Weights of a small transformer language model.
Architecture: LayerNorm before each block, learned positions, untied embeddings.
Training: a variant of SOAP for these matrices, 3489 steps.
Each number is 128 + 32 x the weight over its row's rms, rounded and kept within 0 to 255. Layers, rows and columns count from 0. Numbers have three digits each. The size before them is the row's rms in percent of the matrix's.

# o: layer 5 attention output (transposed), 256x256, rms 0.121, rows 200-224, columns 128-255
# v: layer 5 attention value, 256x256, rms 0.142, rows 201-224, columns 128-255
o200 098:138069101100157152163135140125112114084189160187141203137175116146121108146127138100163095103092177114135088134069118093109049166152201140193109177077121071173099118061171124108097126153187098154088081144111100177110123160123150097093166154119120121104111143128180110104156156099142155213094153142098193138136183113135110118123144122134124110094157153104129115134136156129166137162133
v201 103:235128123143051130137150107154154157149144187093132116131143153110157150126117134147142137077138173132172126134099138100173108154139149138145207170171134073112095168131146133143164134130100044138125169123099136128113113120095184084142027108157065080171079135075194152084184142133104116096148116134143209109144138133090153132162141108123071144107102141128101152085182108134141146068135
o201 102:105106111161163101105122135083122143171104089122134191123101143120128109098156120175111219149106075153129167129136146097151111129130147157158131104153182162142137096111116068091111065148093127140128101121154133110140140159156129092154130144111117170165056118087111146127083091085136153065182153193142080108127137130106105165127107130171155147108115177092202123087062143175117157090131
v202 112:118087177069122104106104102119173131113141105080146131120110123135151118080098178136139142110105092151138142120076135126144078060124137164101105143095136113101131072124092170089156087084132132101172122142124131137112149142130092083100142158085166126151083147117151201118170148167120106193163199079121178168106109147152091158129121123110115142115106135104131094135112095098103097097136
o202 101:109116121115117135114127050106158099167136150169134104179111167202093132115119068180068100102145125116065094086118177103141170136133146134095114063172192163122128119103158177142065120122108085097147170168157133133097139171202133179147141127102112159092131130084172109128122167117145149120113151182146088096072135107103184086163067144106176130128074161070102129131134099103122117113132
v203 096:161114140110094116121119170115106122179124113118089081122106092167114134170150140123123078130181119083112117147134141186124160159136131154097142125155156109156173163121177046139129164097102098174141158167086105137105087185144112149133086119100165156100153098081168089121189130106091122195072132129170185129153157122160118229104145121135121117137142167133157053165169134106068089096094
o203 096:017133101095127159076136195156158103129170111143159130066055084131114164115146133118141110109149107126168180080143121125121083088110170137087124094099156178135148098149135111089104085162131132139144138101167204109108181052126075150122145181115094062078141156109077156130150160138130120107177106132165144154090090115127132120115184183142118153124129110176102160089099123120169139200069
v204 100:124059142156167110124105110108124130063117126132089113104085173129145095120166138083145058162074108164021081118123193176140096123062087093099147139099116106146100145166134126131134120103152150104152136148123161160059072087157124147127122140110104129123086141096125109130163161150180119116161129088101163179148174148123148176187104150155126146085117112089174130137063178148119136097070
o204 101:131115119155120090135130126184103098168050116132095125182121169098124163145076108131187114104115158151162140137122101152113188090116109139133131118198131138113099107131110102152097147161112157110139118134096120165148070146133148107125123120131124158131120120119099119146123055130170102129134138188118115043079137136090093071129110102170146152122139116076138104073130099091128151162076
v205 108:091097174140068116127184126109111074101151202110080109133154115090126131196126119176167087143128125067123117128138089144132136197058186102102107110073115152128118108147112155106135115070142168114146075126186119095103121077130146066089126199154120166111135160138141107118164097142155126162063129078167139130127138171128155134177078180121176156149122145125129104112141080128145151127154
o205 100:140164090173170153134087142104057117153132102160136152172131155140088151147173139192151122105142130170169122160207145189145192108090137136207131138141140146136174103111153072099151124124080090123162126157128082144139141171125034167153144160087114147103145150144133179161134115159154165080147154172115128191121099112117139107161146085096076082153098104109120142139166127172125129125109
v206 103:098145123167120083206126120102165110079102084141157104118163071161118129126072087115178101098150146163134103171145209114129188138191110102060135131095155160170138149088132100130144126133143110136114162082189151154088153113098140152052174113118079126119171137230128081093134152098094137134112161148137092145192170109126121187209115100124128112151152080082117094117114160129153088179148
o206 099:157054120149129132126149138163109104134124144143139114102196179121169166108147171113073083093079122135078127131089072154088083155061108196137139128119118062118086057173122089190128121145128219131119115124145110156151145130132102081145076134190143163121164135122131118151122105139169078132107116154104172150097115185158118078124168111198135108097195136128143149118109139126145116158131
v207 098:146125233190151145187161122144143076147086084142146108114084172109135174149171068131118111168144139150084121077127146138195151153067100146130074124127098151142156187153163108041147085090113137112140129124128093118147148136119085123113085098133135140057124170145117060066123102164076146138199157126194115118143105113183086171105101078151100112075144142121114110151126096146082110135159
o207 096:098138091166112126090119145208151112087147123159129131159144122096097104212075163163138133135107105156116149128148082112139120078100121133099141144131192134112049160083080145143173175138157090099131116163078140154186117130119102135164131156119124071142115132193151105165160112120151135093154191100149089061078184123148120100145163174100122140105052069136128140125164160175156155105116
v208 097:110154120133206130099129126105111133188149082049110050117109159096121097075110146115101162168106076097152168165122118134128139092123134109145153124146143103134141166144127099121105207136089119124109121116141172091113092113125129151124190129139130195135130152167098159110082163070173139126096117141095145138075091160167107213120098165111133103165173111128140137113157122097154069089147
o208 097:123142182074184122111111164160156143121114115183124124094114135170156129127181102104116113122102139131167143101202138105165167141158135149122143151083052111151102093122103132133159127169102125150103108083172151214089107100208138161132067197216135101112074021083173154157154131150113118124067149070107116135158089139173094105136148094100156133102082105069092123101089119166124095119094
v209 110:148125154132150156171075165097124098130130068088109173170152078095080079120167102116116194135160198115152118149137114097156171139165083132146126062152159127110111134103097143212147135139129029128027131194139080139111149124155131146088144109134145179157125079151128094149120114130031135155124090143139159129167181092074066115073117090141148115102091145089080146110111106123132065122100
o209 101:111162116092114144084149095099145151127144175146139115105129088112124206160098118117104174157142149133053068123150155047158132164149136170113106172112122114122099152151138109130139098142179146178143116060123142057103136098182139149151095071210111124104171154115119124174150148166116159196116122139134081166089102102162124132124142094176156162131112141121153068118145122137188187100177
v210 104:076120168113103111158115198119147118172086118131107162164136126148134185130150109144124149141111131100063083113138091181062138173148089154147154093106100070124127087170130141194142148115133118147132160090109144142132127119157126070136099076117202120106118144087128113104174125131147090129116112108124078048081151113117115088169068090105097132126132108150134141172201153097122079101107
o210 104:161108125095124114105120169147087192112103139116122121114110117121118170108149090174141142135191192137121139153093134126100123102102090059122126090191095140193121167113096149110103143156159161116117174094160144101116124165115085090126159139170116129104146155159099128102117080129098217108121139094149130091149144127121174150038157088122162062099112108104168128077106140140183130089125
v211 101:145134107197132107034068130131103135070116085145130108125162100132044109118133140115097131124104160114124185108150165127113097137145134128100158126131194092146147154095130184170128086157127128156168201121182142070115102122129161146098075166133150126115128133115148112129168144141113184121108124115132204102170117053107198069108126150136065120119085150145106092134128138066100145127101
o211 098:110117127137112171171154054093164141106026135170061160153168127100170107137165107046152146100152131107104136139156114135146129132097147112123111135153068146109122110128167070131031132108140147128172089136166098106074097148172068123170075078162105115135129164108120148141133093071155130097108128141133144191125144118077126142221098105166153066112134168139143086134138123169125107143110
v212 107:153126113168095132106138144091078159104171062119144110102094102079121163173123165096122144152156070117117181083147074168136128149137138046129097174079113124158164131126173135115168157111142171144087150163126142183087133113139178162186109177106131135114163142119141102210126141143162107113144137097121136060124165149128120189144072125087147152121185075145141088137130147157132194107120
o212 104:137150106095167139163092155133167071130124115106159121170114077145071143167113121107133145106101150133169115168109070154135153127157087218119107139148121121103124116093058131161083150162087128067132116098138110155173112136115115141098129142175132097156158073114036155186107115109107114152166068161083106130149071109171101107166169104089141136137134100112164138162204093105104125193095
v213 091:116130117124172076066186086060119138131153112188153153137142139225130134156064109148088166128167132152133162138128175111126119023138140141115136167138142085094139130093049112147095155134106105124161137120166093127152119138119161181118099124086084145118159150074153075075174141078078154125182110142095137165157170140114116121109152131152111148165124113149087117133108191095154135134153
o213 096:164174162164153123124095126123144174101145139127126117098116158096132121163107131130147171186099160121115139153086088126073078138117175136095079126174092112135140121127133165155119124120158140182131098138191117110080201124126155111119087123102172139107122149191125190129099139193146066126096175153122130138122161180147103161154104083115131159156184184117160034149155110143129129255090
v214 112:187123142164110120142076096165121139064112143155199114127137171109144030103100127143123128165156075127096167151185171170124124102124106112125177100085078062123118163118138131107118127122122182067139158126150116059150112078180158093121091139083072130049146124133204120157136099158149097094135172175071094120103135171138127108173124132124104160167147162158110080096108154090150142138106
o214 103:099171085128157123124129193120174145154089178093112074204123090166156180175083133136110069119106130095205141131128124110142162153135072131115100122133143159090120106108136101131109136190127079170111109163115132179146102134140073106114129118148154170184110140147026165105158107133155179107154097149137105100149121122136134125155129134124141102122141137118113132159161121103121094137135
v215 095:117171126112165135109147173163125146105101152126144139161146106121116139180140157143120125156178049138057156144110059118190082121133042117136100180120096132162135109160127151076163088102091107108133154127175133150075094164069122106149118149082158105112144076076174128137126152103133098150203162145139083127114113093162143176135161117152132173188093074142113097068119172150159129122112
o215 091:078138091124110105115145092142117116061132103105143135182150181137164149091113156148085090132146056144123176155118130181091127109071132126132134155111147133062062097121094126082171156140107112112192089112134178156155101146162165178194120147101044167178103164117075126176107126135139089135117137090126115145127114108067183148087086100094184122040118177139126126148135146144148145154114
v216 100:118115113079150112065141143136182126153122141157131109118124156143148134117106116088145115114116136137105124149134064151129123105097123153111116192154065056161113162181174080154118132120090166080110109141217129167136080106089064152159071117177091155108184149129125140145102141137201118083106112114155155211093162154153152067152121090162134141164120139122204112147143087140156137136159
o216 102:189143086099063119171089118096179115073111113089115078137165155180111118108181089133164134108069124133133110144079117130068146129107144064093116162057168155153119141144132119138141156160090101124096158105113136133130116120129066104116159142181122147125078176146068168192144146150116080155128174125136156083197101171086137186206163164078097119098137092095083142118122158103042138116113
v217 101:145090143144122133142097237172159120138182146119151056158060125141182147094105141153107112182117154201094123046113148180118125118131114114156113128160175108109119136150159155102179117108096139141135141133156218153080133108156104115173113133149084127191091135164160125130166181076125153114085137086083097100120095131144165143150112115115132100115087136162114102134087175139063120200157
o217 098:155121145135075114103127108166133135051109129121121153162073111135163176154102115170119187095077107104120206115113169142097132151097160143138138124166112146148160114098142141069056132128080172158174142121109135082130117189172057105140121121149136103102134101160150118140136151116166171093117094140143179138142202167135153100123130125093143115191132153102115134103112133129124115127170
v218 111:098108084156136136121095113140158084147104138053128120137170169137143078205196121158135138140137173112136116066115063100203118161118125128200105136124161127094100156099157101100101084146157149165102076197153119097141124101147102137183134171098211180131072096119092117110139136115158121122201087147095127123156069101099111103200166123135133101120111107119129128163102121105068098138139
o218 102:155138156135078166082162129150096159123093195116077131124094099180157135151129102159176125138116096098097137131107155190174108102149115108125149116111189135166174136145175151124150150143100137025071186092083090157123137125116179156138075079158038076159090168095189111160087112126128160098121126120130141153154156142112109152171118092121151152153162137171087096086108097172091137114135
v219 106:123133177108155083130184111080192154098121123133140178134097119154120223132061224194155086109170142060117125175108114111139125140145140080106101169126122116151127161174148069188123079155106135113131119153159107068134096181140153126076120111136133101112125141112087114164083094114127135109118136167091137076124176145141198093122139106142103192147134151139108175103151111148128124063053
o219 100:155137121098119151092109156191129162123103159141084180147145154105126101150145060127153120122121196175104152139111096094111147101106158215150118156156149120134146132092089130136150167101137078181088056130121156191124121155113132093177145163134101119120098167153185114082149136181131176174159062072140084122175060103111186114143104179095119057099180159168180141115129096157111153186128
v220 098:120124051134122141112124112206136159149129123079117192100127155122108136100123146156148057113123105101094168174088147116192131143193105091133141144149144146101099110172120139085119153120136101125141064103088170162139117104104126132163121199120117117113111104144138154166156138121062103128128105113109089114148122169153107116123154088177113139178064151085200165138090153154122177175134
o220 098:092116131115138108112116122088072139222154180103102152135170096159173199128103156122124174120101105159119104198130164165124106099132136097142071189078099161116155115063132143134113123109126164062126165145135150169061149166144099158134129127132101171113071113109150148151160157141149128203093134108136137132086207164128137098146145172108147115065149093129165114119152165124100103099134
v221 103:148117101165059105158054082163166177095105140166127112123172120177180093142123182165159116110068164113066118149085215123153125137102143108126113109100159154145181125135103072104108103132181093092092102154089146090101122175156110145159126114181115061164129116150104064098143072118131111126093130100150176083130160131100082122132178147067164099131114147101236138159149124116206091108146
o221 100:131062082126160133173097118082121200176113114098122104143122101123132213138138077121127162148115154135139147107070099187152066102102138143128199093117147112119114149144210082176127126079161135163213118151185101152113099157128148109127132159166144117062062109108155102140167155119139130108174085087111081096153152098146096104164121148111118185112131092171107105118174131073078160078113
v222 095:131081108066086121127127124100131091125084141103129153157141186142111178175118087178103112129120127114127126138106126128165146133145077147130078100099134118096159138108101118103180132131053133166154145143096167123208150127141103148141089110117127054179100107112107112115112191080103084147183143113059110156142144195089133141162123134098159079099157131097145141089121104116108112193106
o222 093:165113099103087128154178122225109118126125105170179154067070176106152150110126129125117132168087133143100142141117140186152153069087161097057147152154168154106129175081123083129089139095148149114185179195172096079128193211033162120099117136082174134165150135105140141117121116128147145127115118119112145085126120100191139132187160083068160116120144120078166103128105111120108197107131
v223 105:145102175084158148107138122082166104086124120139195117137149169134092089094162178089121149132141100097162133081128155097096152084141089113080125144132151154075086163078098164108094192066113154138123090148125111138151170095117150089139123134118135143119177141136072140184182123147133109174128156166096201094106138087113082148174106164128106071077068157155113171127141102171108107190062
o223 098:160109118129179138160148122102124120138151119203142106119119112127183112178122132144139137141131095170170110140178141099148171156200135149129118103137106101128180066134084101106142171119137067157163143103146111073150139089171127165096118128190162101150199153104161106076136116122141073128150101134163094149144162145176183119110155150117175079144163187090163088129062056134122151086173
v224 095:147082096150100168143079209155093097171165177083190115147131114134171108111137158150104163132126126130164128114172132147112145105103120121196164139088200143051120098187124105111094174080110151163151096135183167178133147100080110144158159179122120106156120154084192159172176132069165145069143133093107076118143131186106086078160144135163106111153133136139084142077139198185129156153163
o224 092:186109064136103057213142156110118133124086138050150157141068123092104204165133134122126181116076091139068141153188138094123091162097117058177155147147059097153139145148141122123087116157151101104140120100090152141188138147119114161174112158146120175137106132122167147118124162130167181145168127144141132125147102138081133147122115165125132116181098116154110113144115159082103121141147